{"n_kv_head": 6, "head_dim": 64, "norm_eps": 1e-06, "attn_scale": 0.125, "init": "trunc", "init_std_o": 0.0, "schedule": "wsd"}
Each number is 128 + 32 x the weight over the matrix's rms, rounded and kept within 0 to 255. Layers, rows and columns count from 0. Numbers have three digits each.

# layer 2 attention query, 384x384, rms 0.0361, rows 34-110, columns 48-95
156084141097160110173167143150117128153117152119121136198090158155115090145091076190149054087151112104174115128099107092125161116154107109137086
131102096067170103096143093109139146135114133148124137117102124148069150117170161129097115143097177146137075107122145108137131172138128141134149
183146111117178151173124160100107066091118138113168112130198130101142107143133090163121131129122167104178099117126124092120188099126138146089145
126177116148113126178127111103125098115133115123127112106118097101139124130127124115154143138068076163083166109153143137121116119138141125099102
180159144126106131166153063146120109117098136151120081124147124060120124169119081078185090133122128187154139123131117096107083146137087123130137
126133123115161194125112206095176108129115165143160150111139157123114122135129111188133125150106132164122107106158129125105132124100190074055144
129089141124178146112107148077173122154106169138146154178118101134091136125150177140133089106115156095110088148119106089106087139122175092189126
123092144128117133111138133167143164125138106102062141170132099120151136077136180130104141126087120146097122125066153172132157092122125157117119
110097103157107106133173105150123168093116081150086117145142095162185122129119131074104143128137160078148123165122106124165139092162101158166092
149106135118113070099122100144126088194118161091142089162052089154055130128152156101186163170176077120093176060084065124097154091107100173152138
122135117169124142142138058085131129118157077125160115116118168134083154162153124056142154129152133109157145141120131065116083085149129104155100
121160126133158111087116132124115082163205169089159164096106137123096130101141122098140184154148086152133151085165063133101115104102132146110149
180166102152069091104145093221116132148130093093148105146092068148086105111138108115148186112127075131115168073104155135128161087094077176115132
160110133117143167108126175127091157140122147137108087099160135128116102134077117133192158151150101160115158105096106088129070142164146144131171
115150124121102113082129081143159131093143083133189076152157125088159151084097123120163155154146073096090190147115101135124072144107101127137160
121195093169148066103151083151134147154092103137104107126135103137139077128114120092120163151173108147129093125147162141111165105165118201100158
164141139159127098083144017168122136107129068098110097167157091101123129106105126132229139135168115164114210144095118100156132094143071185177153
135184129162131151129139087132152100071103108102143045109170150090116135135093075145149127135118097192151191115156145116111160190143116122082151
144117115175124111106145119143102131062096111129071128164140089140123104123116176135099121105128131072144151137112127112182144067158100161214135
172108077146089158171124101160122123135122140152134059155170144083108135160125110070086117130166130155122116185128165103118137199134114144135101
160140158128151166134121092129149105079091124164124078153141177125147129150130136097104079115145193116156132125128124152115119144141135121109105
135141134140108165137096101142136069147150149116161141080088142128110104071154095112153123163165071186093113123163189141120137162135146125069158
153105089109082173123156148146138162108074097118092147168142166143118131103095087125101145065087192102155078129110152179151170098156181148096088
126074137069194086104128144158121130169106189118122180133088087175110151071143143176073142121094102128134096064171114102121148133122165140065129
085123132153167081122117111164120187118175126093141145168101063179119109169131168087125153139153147111110121083130189138171100036119103183147106
165100132128075149154113075126113090088107147152149080125148154084140150133086115124150094142103127150138137142102137160093156184144094104090156
165066159113094106168122138195112087181129181092081157093046157123101107091165113130109181112063086192148164104067137164110160149104122182121119
110134119159154190065101142139090085118151155178101123116181136119100147134121119150178142216214117152112171190156104073145092175131125120162187
134106131111118120157146160148179157118123127112195159127119131134155145132120160184136113134110164123109109128182089103104087146124166115067124
105151147088133094135150190094123089152119128094162142201099086161105126148069090140157089119150088142100137052135141069120116128120095101088156
152157127117107095117126150129119158140074094096143132115086161148138104086108105110092108121127116044068104091147066166175134111143180083160060
106199119204071093138102167163066101140164114126139151078167082174128107113134137074098111120067156108129053119222155174206142110106108099180077
124154139144125102178103096163043140117080140151166142047126112141148103113168105127107129159084135089115061118135090163209116148159083110123049
119083112079190145138106167123192152181097185130078134165100164090100180104171157176171131148174139140068173133109182130049136151114189196102234
149132136170122143133113113138089122129086103075066174117106156140159125125093106159148126138108121098136080169087129095177158161100120096091126
088132077154105113110184091079097192060081109054127161154200084172143091055106177151166132056138142103137102141134144112221111142195093105185063
153119174114158174142107215084156141174193064153168132132050145111099124146139094088156106117148125140097190093117101145100113100026124177077170
138088121100132175071163128143174142169097184139136191132099145133079159114157213193139118133143135120103088061070133172117136128157156109108168
182082135050081096145131104126192130149071103129151098208132155090176130166116110178163097099158126162141125161096084119064131165124127122058165
120098128083060153064134147099172148095127093127131121158109137156105145094102141125132104161092166110127131135092111144119151098125156104118156
158103160104118161097116155132137074105152057130144174157119175174069124115137121106106160057111172131088102091213142138194114104110138123171056
123157132151142146145130111173089133138107130111136154121177133086101102132123121141092115160127149124174117144119128122153101127128080134156125
097162141163100141133152120089098111073113052134126135176207082130087110115112082131065099119119170136139132147072064159201126135189075092180044
092100136145119176130119141127105139143162094180133103068090155120100129138186128084070127121139074136139132106130112165091119101133160154124135
124148214074125122129067147146086089130082095152134124094072180092119125177139114150077118112063058142158137157177158132086157166048206147101195
153141151148156101158093079183106116084120125105088124118167122118130145142150130141127137113093103156149162197109116120115105163108092182162114
163143141054141112085137176078159153175151099100174142113090145149111153185181130154124112141167168118093135034127126140125165120093143099105133
107116144150123113159076076194087112110161089152179041138182163109112119130089140064133126083111146119146103199110087118128116177092136173140091
127113122028133158133092125130126107150127092079162185113078176143108148205133130151117080149086168136084125104119160095092180149067140104083127
120146107101145133056151108139124136147097196036138123176112064169176158178136148195117135178103174106131090151089167172117154097154172125092169
088151153146080138138128198120097129082127110037148143075095130077131127188119139134102097116127154196115105065190100138145108147114181075097131
141133153158143132103118096186133142102106141105129144168109180186127159124114109162137112107038145146150078149170083171109161172117102167157132
152124097111150166107132181132126141117135118183122128150079158146139115157181129101112179137121115084165117041144087164127115102174165164077125
061146133161125060159100072157107061129176156112165127206123129178115095127177144115101104146088127104147114115107052155160065091110096165208144
138119139101086141139125176117102130069122092149137118113137110152145085160141090133135143155069202073104128087159064217105155119083185079135091
155128101102094068114116151121172154222131128159147089128092181099181135161113111107145138152140170151140176092123143142134144103147078134110086
153120121157152113118110111119137100171087199130082142134016175191084129110129158173117141109101063152097111093129146178101144129161131129147121
212115131186033157121106090195148116160100156204106135133169118106176171126081130108180159107163120204159135094121108120131128158146099163137118
144162104144049122122123078166097141149123147082104179137124074088159074159088141169188100100199106086173131146137113181102133128150070153163109
062112129196166128127119131147114059157152126164178077124162098100118135128155089063104122146128169102140146165092077134123129123072115193186169
116096145129134093060156157117135111208152157165150157159070126161123138150173167160094097152155215045085131049089100118139116129104127088075109
174171146155153076147120129092131143134033188092107118175149084182164128117157183207145130088131066176142141164141199168151117119171127096165199
065115126190177093168127093176119081124115153056110101114156103133140179103103221146097107109123147144144131204132131135107066162128083058140127
138120097123187137124140172107101132118158022133143110087091167082065135195147119097089135128085135185126053081194108105115091147139175126111134
108154135113115200114138172115119139190080096126088126119158126131147130144085098182080096173162139077161114136108153125173113155163116157094146
113109134108110132181154169094135137103137120169070086178155093150086094114171082142140139173120074164088183136142186146156135105086105168154128
124078143126129066147166112168107120095083189148066082183147113173157144100120155112152170150107126130147165207063178165094119152139107186141103
156106125126162146102131150083169137110065165153181101123147136142132151090163150146129098125099141081101173005136115140143159130169139124145123
142115104072077145072121192066160143193134132019155116074040112150120171176155086160162113166133180097117112099133144106124131112121105104111128
151136127102110142042176169075095146198168173184142206102081155136136117153128169092157140141159109154074088085123135139131132055126161103030118
095084142156148124142122098187161107120109123114079143085162122087065133145122145125121111136119107178125148070162126143165101135124126083114148
102168162102059098107121181067140148209145168147201107153019159155102161191208150153146047136157103130095140055167134177144119135120106121133170
133048135130181119090145155166117131216195230144132151099062106167133114193131133062195115128092135213195095189124140077096198090135078157178138
082133096186138112189103109147146094143158060177130156144178141148114119097135138064138094065043140094075142117139138078131146156142126059119166
151126110162083153118180179094150145141101165137143123142165056139163129122122116119131132149154126112127126127128136151142132108201101123129135
163115139132148045122149178137121119177117160162169126176143070157183151121164102174179106156053154130079203172097186142140130151124122198180128
108160126082237111140122117130097202068128154103170186135173101127098106148132153120204067128081106123051194119140052108159126105064141097168071
# layer 2 attention key, 384x384, rms 0.0355, rows 34-110, columns 48-95
115108093158109118133117124115114126130099105162107103180140124131092134167109135115117127145102142097090127109134121118095090145088096118147190
125159179160132178162125119094094113126094092118133081136142130082075117169122134128165152125138054088190143146165137121124122123107136087099136
160141079127132089142157158117112060116132157146098086133120092085172128099126137124103113117088114134113177115157146145126114105151102141135176
107125086103123167114151107123138134076110141109127075090129177068150129068070123117149087132086212141141125107183128068119100100144128154147138
099081079087119136174118129116151157108079147112171139131134152131081140101159138153141123103150174111095173140142114148142107076140086106124177
090133093152109127176168081089162121101103146099116097118116136114115197134116149152097132145072150063057080111101129143166123099140129083109137
122148137141156119107143077101179142120143149116108090141130153130088166142108146139165199133121110112122117142057127165160126148158151135182087
131075142193118130113112074145128097142150124163122169113124094157118113099127140131152112143153068109143175150154205104114133123124111195079130
153119190177142161073160170164120096152168167168096137147131146094099088141127081149106118110080128148211134103094133148110158141075146180146106
109104119121095076166065164156123143187170118136161171161077094160153121132144147105178162147175093088140145094127121145163094123123115127141127
101158134165177101152138158149146105143108105109106078152173146076086167121105114156157224116133121100102189139103191100136149117119103103104080
155136091089141109069133165106107118134168132139134164099105136114162131172136156099126114120210095141126125156167123097147127104173079144114138
174115134102134096107112162171084125167159067158163163113146126139134123155117109111112143108171081111130159105158126138119162098134100134152142
172110128074151100191112130100159132114084123128166117090087109113098106127159124108139111155080087134170159090152077196113104125065120137116128
170102115137155141077139108162169117102168115124106103113146145138149115050115119126146148110138184209085184121186146152128137085133165190117132
129147136105143113132148157167101073146143155172156161159126123123142096195141103109126119109192095136155153103155123180088144102101116127139086
142129138129102154111109154107131081111144140126168175136100138123146129101099109116147136139179125155152185065177123166103152063121109155126161
073161131135104122161123132122113144083072116124146129124128127094115109142098066108142125133055203163118129095196158137115146086143122138137150
137143163128166111078151138125118110150169150168131139124161135109136104147096127137089093113124089163168133142107107131129152116058168168152152
109105111181139088221142200128132121149139132162159158158172160162118119127154134126111091118058146108135176136114120151143161123080080127156116
153125115116140106086123111056138146117096133104151150149125126139100195120169186099135096105100179103100094129129151109113108101146157117076189
100114103150096142170150121145131158141143164095154108125153155123155136119116139123141136140144171092116106124137110148164111105154078101090109
139105106169164111153137112130128129142103113123081148163120156089154115134135125063098103112069073143156161118147120123131166108091123155151156
129152099124132156119144086100103169123117072079090062127075159132197092255128109095139132124194073120173046167144123080137185145184136155130155
124102163102089104043133120140142077177139110149150166148216094108162139125147125117124144111172063084158155126100146144082153113121097166132162
149110096131135130214096119175139155127095153127172108130127112142135138077191122136136124137148244126084141117196075116139107108132087112115138
131098105141095126180079167142080137129152078136139203111096130172119137149149161069140127133096060128156075122154114118126096121179121152099080
125112080167103100162179148135149114127091141136161126073112103093090142083139151140150102163119171160092111088123081167152100105112135119129136
116164116125143091099102089130135131111089126093096063135150159128162121128103150118133112175087127142108113187121163090099169113090163123119125
113102078102100133185148037102127082135132148111092065118113106131132126172057128127183150172157131089098160146128109176121160127162164137124162
063177084197174224068157091143101131099175183115139143102128136143081146130087148131089225117164178154126079112103146106158125073118128118112130
109184086168145194097161133151093139043136164108086133163130076142070098157106146162084202058175122112108113092131121133143095102122187142116153
099158114191189145111179118111132187084158187145067156085133146184112085157171150128045154062206101182109106087133165140167099117161165169226140
131148125150057114164072143134129099165154090105146155108145129143130152174142115134131052128109113145153221144175122129099172163133135079072088
083110074115151111126183108153143140073098141152111129132087091154120113096150131136107194140154121108106105075098114133169093128084176125174083
111114089100192104104158118100165142074129080179108121146125064139117125113170122103093166136119124077129095099072132164198154079097136149168115
164170186066132099142079150172085095164132153120156133096086158114136162186160110161128098146132112168142157159198121158063134196142127130085167
122109143147156093137105131135104099084082094087098081115059132079117097145111094132118162162131104095146174190133167164112142086141133098098133
125159126172164133165143163164088118121122099076141157104166132156142092145111089156126060162180128175134117094153075066207085093135087092133128
128110129181109154123156131189091169101130164109138151093174129097149112136131172073106084140187044094130093106080138114155071129137073170153085
110114137142166107136204147139166148135120148119166145145148107112172106118129123134129190191153133113135088119086148124123088183108142163140139
100159061145123110081143117098116209070037139089128177168168153203131114117145125151123145140215142139116113105120160097149082108165133146130082
087099095157147100106222115138164175134143121101174151138130114128137124129092107104190197113119130076095068092071195144156149087106138134138130
148186173108176153143056188170105103211171119150190146058162133120073141119153124150127116124143107179137169179181120138046141202105098165035157
057142078137129154101158115149117161101164149127120126086130135098142161111101157138119170152146177175075169167143149118145113176160087090159103
124088149131128146106151111064129139119156141164108124083114096189136149136097132148104133155124110166081089137141189104112152105131142044101085
150130154138117127191098098190127096146134135156140161135097121120157133176111130188115139062092138085152170109090109152138142150148158169129115
160092148114127110171145171106120156132171153088128169090135112150131126126189136115154137148130143131128180195099168117102100167167169137078166
091099093160127143132123125141169114104136197130110110157097122109156161081138151163100125147131165164084216166157169115144087160176131095090109
132159159168138177131169089104119121149148070106139139133045132103100105099075163139125175100121090115100104111189093132124112130119141055100114
120110095136127113140112124120198129123116076138119071166157121098145119124129123134192146099093131100122152127100116142130058193147089134114135
078059146120096125144140134121127162146132129129122121147100112144181129091153128101137113129106076131106160186127134168113113171156156127137144
155130130111151147099106142127107103120186078107185178125163091157064128129129083116122124075204182157098154100154089098109155104086124121109075
159115152114146159183152169140128127126122088113190154132120160161098133175200142096151116134098084168081119102178171119134137075095127131149144
138101124139169117094146117173113118118112165166141120168134040153147126147163150157176069065165123164076117131070152098147043174151103083104099
184132080072114160122127124133091118117196113113162144142173146156151110191109129079089105131130155159190194103158115109116120096110144148121157
109110127119112138130148084090138142097132105151076085120105072159092147125145095100116138101176175145147137146162121129186146092119114141166064
114094135118117133100177129074112147091130114148094146096173156125160133095127118099088156169099094151139136136146091102115113156106154191110142
133179102132128114108150142138141153084134109171096166160112190127099149140193140125138098126175129228123139061170075148102110110127117145226139
158140098158114093114085165169116087184201170073165178071181157092143135170154122079145113113133137160117133064126141093083116077101160135152179
140124154096124142144102092165111122117151110108128135148041124156124117116183107121156104143173154179125142090168142110145158062131176109148117
116174136086197121092159090105154129080088064167160116146130096117090152143121119160111110086168127080088067104183133122129180104121077082106097
121128142139164126128130117051124138084116104120092065181150168091121108080209101126110184157103104160117130152153197137139100097124129094078119
185134125112149113109141119160180089159127134089135164095094144147105152075117190150185135051148190079099139145085175132149213160171153113117122
135114117155098084143164110194129139139127112092181176106063135068098167075092147100155187103095131117111124155159075125124116117120130072166137
130124105172089188103159136101074097114127167156148191150172123172180141155090114168103115183118081139139087129127115141137144076096128115117108
122124136157138162093129122068066124112121112157146110137152135192129121120120114095076143172124085101169095090160104124102086140143127127095075
143100138103139099090160122123096112117105110137183136140155135154135146190122133162060139108171104131155133092112072119092146116099146173148095
172106127123108088156114117195166103162168139080116132134053109050135111122066110099092148071087082122124181182107150154124113168138167117144143
145111125108112151172083131166162146102085117144180155132048079082163084142086121165176131154115185076127132101124105151161143103143125145135211
113129059155145174124181135076078130092085135094120179136161149096078127112114069117147106093137141172092105141157104097118145083106126150120128
192131047075162157157136168193168088097151090109164154128168151068134194143081102155130148026181189174112156116177096113178138069187090162132075
186130126106107149147125171164152144096099165152164205082129171120167139164068072122140065084135149151144154122143137124136144131142157163131106
130106155129126114157144106137133146126104164119173122076138142041143147123142118120164158160150124098153147177111125095142121093113134107157161
150134155121170093106119155133126088143111080160162124160109129153109099131123121136115125083128111102149102054084125160119189112076125168156140
138107146072081150123146130126048119142119087133170144159110140142134123138153160153078150155135095105154098104149127118150139082097150130090140
066137121090093077149144139151131162082131158168119092195197189128171135102201095184142088105128082098098083116125140134093071124167104173142144
# layer 2 attention value, 384x384, rms 0.0381, rows 0-63, columns 48-95
138168167140150130081130164154132152172105149131110113108138135090140077159165065174113106113108114142187128094070102116141184131133159148155081
129213107100103134083143110115151133157178151150126112096116152102129190123116088102120138147127122122136099128108133126145148137065140129142165
148147158140115150120141127153122156144102134166098134162103121070112077110182085124136162101088092113135123103136063134101192099088131134091087
169154113143147114135114146170088109144137095173117101107094131119157050150094069150132114151135095133171085128121124142107193159118102143151154
133117123127168118113136117139091122106115088167126119100115134118122084181093097108146114123103086151183148177141095115082190134083119145129126
130164157113109151131115177112113175134157124144125091089097164157114099183079090122131119115131107156217091092143160087115111117167112155083135
109107152122097156118157129086175143122141132109147092099094167145092167072198166117098120105107111114128107130116161169149085128137164088164133
138207155110143094094141126099122117132096140159060139089120136105121101124149182134121099178125115147117114183140067178123171117163132149093125
105092130113070119182129160132149114140144145095111096175134179162074171141212117127125147073164136114087153138115135177131067084148141133140113
109142151134095100098150109095136179081109117084096144122101123111155125135082136140151114151086133113097029184150163071107123123093099167136166
137144118124094094137132137122157129099124151135141125137135149140091174080195169136127152082118115146114172126144121129150057069118153165170154
088090129150221181162127126112128124107117121171139103195153135167140129144132112130130135135105127091120152146108126157142161150133155150132131
189132138072125113146097100118104120091118099145112182124137122090116055108123093152123129166147088117117156145132091144123215097137131148082144
115134142143176115097160158124119103109082089137141080117116141116101183129211122130120110127150113112142099179151099191142184150063144146121094
121182150118164129081144107078114133088104162136113152108123112129150120160079116102151130123112156137179104129139102127128174178097126118123108
119108140141188141137110128120124084166117102182113127150150125078078130162145074154076107129143088128172179162147111136111146144094161136145112
178138137161169112144136143133114169125164118116179110040095143139140073096155152094106102146104125147160074180146133130129118152142154141106117
160111116107098110162117087155123117115162090078101125125126109088112081130158069124126143138098085132097086146121117065152175124107123134098150
131153130117143061130133136132111169111113105093085180178181142131107146101191147155140126072119163125028119133139103152169077126196162106153119
124082145123108153179142121157110113117106095174149087119122120133175149125135118108108147103119141131139177099126097213133104094113124127136098
138113098116103114132097088120094106112104166123142104116118139073087145114163092137124119096151080131160108111121121109129125179106113085134122
109134102088120126135142152189093127134172142155150123123099140064113109154162114095124142114076127116138127105101119118104156115084142154107088
120125131148078137173113156159128124130151159119156144164120148155140174094180144122150129093132107136084183112141146146135036100161160114150140
118167143152175108157127085125130139082145122120076161179138153109126125137099182099133146151064126127124157113154096132116131125134148168105109
133191146148132095080139168092136172116117111119156115141143103078156119126120152148112136106115149105143070150146106036175102089171124106161127
092085139153090167119129156110157127143110130123134121109111129142122162085164150093096099107141148138154180128146156140127112084132112124161155
138204142093117141085129167103130111162134169110157132092129124121139151162083142135129092141120103136156101091120132114153133152134131120133130
116148145104121184150152173122150125159123084149128101089088144134138117117109125112157092167127154154235180078162117184127158138126119194115135
068096117143157112083103129130140152125126114110130116131114103153133210148092158115159073103113153127095101134131140141166145200095102126129150
104147104145105107118128152103138142102111120092154099121125139199149156082124160120119122107176164112094111152130130171125033116160139092153143
119128092110129106135133115143178129094136129102153139197150134126108197076144152163083133087093164129054136159175128144147050167108102117144159
170168169150130160128088072157073121151137109192130125096111121117149061184093132120123176146125122147171137076131104139101210114104131203077086
120077126116217164110137119085151094143158087168184144166150136159148091078062087107078140155084117075118155152124173181151136164145132145121108
207098134148118142058081141129158120188120144183158132083083117151172104127091049131114108154146127096160155128094105102102205089129161175125111
156173125165153143084106128144123132124167178149085142122122080066109117159116110134097127153124115107161099128103142119108169190094159126121102
080131154097117117174104132183098096101144103146099126080086129123127101132162089095142133130161080144194185114143075117119175123066154129074084
127145141147099189120131115141151137137102143141146131076083173128126129102180164139150175174129080123153174113119136112148095110133124112114151
086128133117124200105119179138132177178126127120135150104138157189146105137119164117096152182135135158129136178099141112103148078188132097150114
101163111129152171187162095147137126131133127126095130112131163158120100132080119135103132156082118188133129139172147118095160124134131111139138
172112110150104101095097132143114088123103151128100160098126120116110108129127068095134124132169145150150138129097083172121153077087145140079119
165091081133096111107127139137120137109120181109134137120148107151121178100115141114120098087133089139053138127132132141125081175170150038137124
074120140123130105061158156086175138122121211123166155130136139174167188122113168113111145090153114120089167123110152149161065114088109061175120
124142134146135123077143127116099136152081138138153142074091154130126095113149099140132108143147082119174091163093115113092158124103094105115127
105162119128129162085125156130144130188106130151177098111159094138112102110165043124116135175119100170183137094156160116095199102134125111133106
111109118126124135173091110123133103137139125096104131152130130101138135148077106092143177129110163138172163132141106165103150119089118176096123
154195152154170127077126137130145089152117126124099093094121107102115084144079090163138146134132164118168121186120096085131195160104130134152092
065106133132152148180153126161134093143135120173130087136133092153138132156122169119097150068076078115103131156113138148142124121111115079113146
106095122148129142117149093133142114140106099090136098121130134127132114074201180098105157113108160098147196099113120131130101064138154113190142
075165114140081148071148123152153138141163199132172156142142131120151150134074145098146177137149130150148124095140129156133161126094079082101102
083100119110120121154137120099139142120129092112161150124146117164128086102084121110148087130125127140143143180157181083131109095145090059150134
110076100130115122207119124136112087104126104097154108144101155182137165071189192129141139118138120119107170162145125139135108064143095143132136
124156110090119126100086149136124143129092111115128114134131116124172114146186155146129136127158116123198161140158133132093151127070146140092072
125114129144122122139149175123145129104146164105161136164106127203140141107143192152160101122146126147099142134129129090138060106149123136159169
181154139155131132111155118144077151152117127141110110086115143134157039131114070150088121169131112140207150120116122125108199151165128171086113
166118153169175142142106176143112150179098061122169175124081129110124054129134063162127119147166129132198127149138165055110229070143126163088130
126099120133075123062125152109103176114045131129139162134137135172176116132129132152150144160181100113111110104081145118113140095103114114109116
105107142153122170200094152143092105117133126164131147156098130178123095147135110160100147144158129131149062136098123141119169116148143143115146
065090105144123145157131135170162123109150124169136120116105132106134138122135210091118139125134111162092093163153128151128088141108102128168130
134104108133118113103137119095115141148183095169111101127139100100160092139161108094098148141147128129141182092126145135139054053177164117124112
115132115139153150110128125139099150119130148142116167148156109093093103160101093115140136139136128126168100136150114107117185142109140127156140
158197120152149118117128101107119075155130130136139151134144157084094104155084063127137111132119151119121105111180102103150174120078113114117129
074167103142137159151116147118134113106124119111149089203143139115109175087172140140105138087109123135123155166151106093146064103163115123143116
158131131145187125131109104117098143137093104134117118121130117111126061122097091155144083177101124125120077146137122073107165162126121096113118
149094154165135131113136134132107119130128135144077142148129109060087113163107104102135127136119115107172140120064075146110159099125166135110084
# layer 2 attention output (transposed), 384x384, rms 0.0352, rows 0-63, columns 48-95
187180105159090153176167088121178110132142088153121101134158143059115122076090135122196098142116132145137121132142136096086095145128116115154138
150142193176112162123106125155117161149136121139135100114138135067164124150104113133128125125114124076134148145099132089033106140086150130121157
169181130152134158215103061097147111141136144145149123082135136112140146087097105096150118150115121174145083142152139104090145140148133102159138
141159085154100161170121089132135099092111111158127093135148148070140143112103106089163120155119122151080125182144150136077113138133137133148148
108133085135116145130161087071171103062124119144119109153192133114144114100114075065155128127146126157123125178162161122106118164167132156146124
145143135186125180151123131111166097166102154132117120151142153119145100111171100141136131155101126133120115102111113149080109153124145129128116
141107184130155086116094138138100125180112155117144127091091117137128128130123134142098124055152138106160107115149118073128113140081172143098141
062113188131099112086077142073138067102120137082139131173128185123131087116171065099153121148160123135158136102122153146160118174174127154098135
113109151077169084141105137117106116164125167082144172115090116195127145131122152129114119110114121108173118059106159145171161104136156136120119
141112121163113154042168134133142153103134075133135138152176177128143129144100131114091158131172153133112129112101118146115150129149154104129130
109100180080147103106087155111094128174107177080125149112084132160111138147157142160107143112135132115120143087102131134101137122128148092095118
167179117169159133167109113121049160116138117156157086073100108069151132124108125140091174136132114128095140167163124070054095098103134097172125
122133078119130138139149093132172070039138129146100151168164156151094169128111104114153104156110139145153121135131106135190147170159085172148120
112118156156133090074135043166138090088148147082108174113132142109142106164113101100120173126091135134118111075155122092127135167112152119147154
121092119138055164067113133164186119115139099153104081124111109071119100134127105106136145146129132164098165204106097159123090138148107151127116
129165130151150118155133075149108151128134120137142134099106115107150111118133137119135133129132091129090137167150115074028094139124134075165152
111118145136143130094176116162137094121066159089114134164142163129152136123117066099150164133180138119145090080171099108138117108120145108143169
127123108139136157120194111150158133107149068180103116142157151125127149144077141087137137137135137124126135165107145162166129137160122144155130
083100205132158084050133126137141132126158093101106154119065164165158171138130172124149166156144118103150164083111154146207159069161085093176095
104096148063104091141086133099103079100106195068079138154135131168077149134186137177147110126136156145114107115129134121153173164126135116107124
159142128139093160158146066189162126109155132142120131118145094106107121140096146110148158070118155146101120205132124139116138143128159144122174
189139135117128130164146092103176142139092141120116131118164126113098156099120143133168140150151173144139121143131133097057136143129120087131132
140110146115154091107108155120096145155110211070132186111091104148072129137163150179119145098114143130119077084141127148167168111115156103111104
150114107139121164112164089110129159089131066131112141090114140113187119091088113099147170172152117121060141200132140095111159092166120126156146
112147179150079141063187161132118133176128042131131127097126149134195123112102128133131103130157082119165171046097152129064128086130096054150159
123119147085150084123075138105094120151113173100134154114114125162092135129158131138089122099131126130155117094132113112112130138114164102097132
131135143150059128097114154123167123124117126107117120161165141127083087130141136128149096084119162143135152167142171142086116154133118123077114
092134093082095121164101163097121086122105166141127107153137116139094097083201126133136068117119131151144094150139119109105087194144118137089108
105110188139152116109075145148100131118142154140133126088093146145156172171160102124067166126124119099096123142151102116095123115080126108121148
093080152104123105097094168133112146130106124099123128139108122166118111126124137156126147113116125119128137124127115153202145065162122132110083
063104222101193108067119119149115157153171135102110173083072124193183152173134138132103170144146110062144153090090136138158169084092128095123127
174133090145114166184121088100173098128129140136115107155143166111108129077149112145170081170131144148111110152143096105095130182154121149131124
105156130139187128137112114175069159112133120183131100123077112101163145133139136128100140125127122120110159127131068060121091122106105121159155
150137096173089144194110113111185131146096159106116128155185153090043120105127114097107092158105159208171148083132111148097120185117146156087142
136165102133104157181141088183131155131145079144164085091100146060146116124079126093155130125130104121116167164134097087071090124090128116147167
157149129168114146159113077119145128082136174138112147075138165072132160132104115090151143147073156162101071155135142158095144177142128145165132
154147094092119112150161103130119108084121128112119145135120121076131130145076090113113118130130132082106090121156127092102127142096139146132132
186137098109118091112105186032125112131080137112142111176161133124053089127150091162131101096135122138180136096144112112140104137116116154081100
164152110146142201110160147090125152109152087183087103158170152103173111134104116159182151159150109137094139198083128129096106131185072129160115
132146141182109173195129081118184119129151120105146126076186173146173153123116145104138116171064127155190126089103156164176162154186139172127149
126130139143142158150096127157119155157142156160153108122179125095143146158122145137062160120120150090132101130138156154141142094089167138153134
133140173103115110108126138153133126130110152053130131140112092093127090158107128139189138114072145120148119089119142137198156083094143156084114
143178110201109186140141100169153139096128112161144117122166141096158139143091111109135140122113145145123137152127135121073120121124126116154167
142176102200083161164118126130123141096132144130184102100135087072117099100101124111126115112095090164135123129134119139084089112143127119127146
163132065103122183223110108130139144128162132191149129084148097157139162116125140104121103109078103131139146163153106100067126126145112136123119
126130120136080163151130098154154132114123094162102079129188152094124107122145124103192097172160139155103157177105121130076088160141112106157133
113145149164176141188090123115038183119144153093175112083074140105171130141128111143099194121144098117069101160167158098071097065104152077167138
102097123064139071117133159136089127147108146125139141134124056152116125142156161142107131105134127150087125122143105109154117119118119130121117
166190122164083201197102192140076221138150170151154085064172101045123117144084111149136130109081105131120131148127126100073124085074118122077150
076113112099102113052171176126143085115073133190088103144152107123119123117157145123145141120131143155112124144110125166154104126138118147116128
089102128104153088093115136099109091119106170069129195151110120208118139161162126138093134113133135150149113103116162180213162137141153142089125
136115018117104155154120077163121129078135121135138160130163118121062124117137112110102144108114180205067150190145143146104159157160168119109128
081115174110132084082130167105108100136105170040139168152137133166122102136162138165129146121144142132168136032110132141196167110130130096096126
172146066145116160157174129110195109125119109148116112177178157120092117080118131150199088148143129189152138120123116129174123134157077140137126
150163102125125093134144090112146044128102139138126146107140140143102148106136097122136115122110120195154130094150132120092151169130113116118177
166138078131092168130153128131144134106138092123134119164178090098099112132075154157122161108082160176131156121128142132135159116151131140112118
174178149155214146165137114150082114128101161087167159119076139138157137131104109141158145146138108134116101074128103106129106116118073136170159
116107194071134109128074122086105104134106184085172132109143129149145135160160103110087131104169156105124101120148163143117133146113168114090136
110096140102118093109142179100100079161081140078128109183127134114106069063173139142128141124136139155141124086117120115128135140172151109090099
166123128126101129126124133153193102142128139132105114110110106088101134146145132142172135117097129137107136125093082142115121147111117129141139
136088174175089174097126147134190114123120083215049120132189138117151147129118127132153091146118109113161131170103135149095121119179073152171099
103111195131149099100105168101065171162154119103126122087077161187143119134158165165146127143179094111172139093136142133185125083154116076158102
121155115178120188118150112112152122113152084208108107144171161083159154114113100115126142144139121123128135159150140115060114121118098122154122
129165107096097138195153108137132134139134111120124090139181127144135074097131157133160108167142153155130138119143092059112093165132080105118146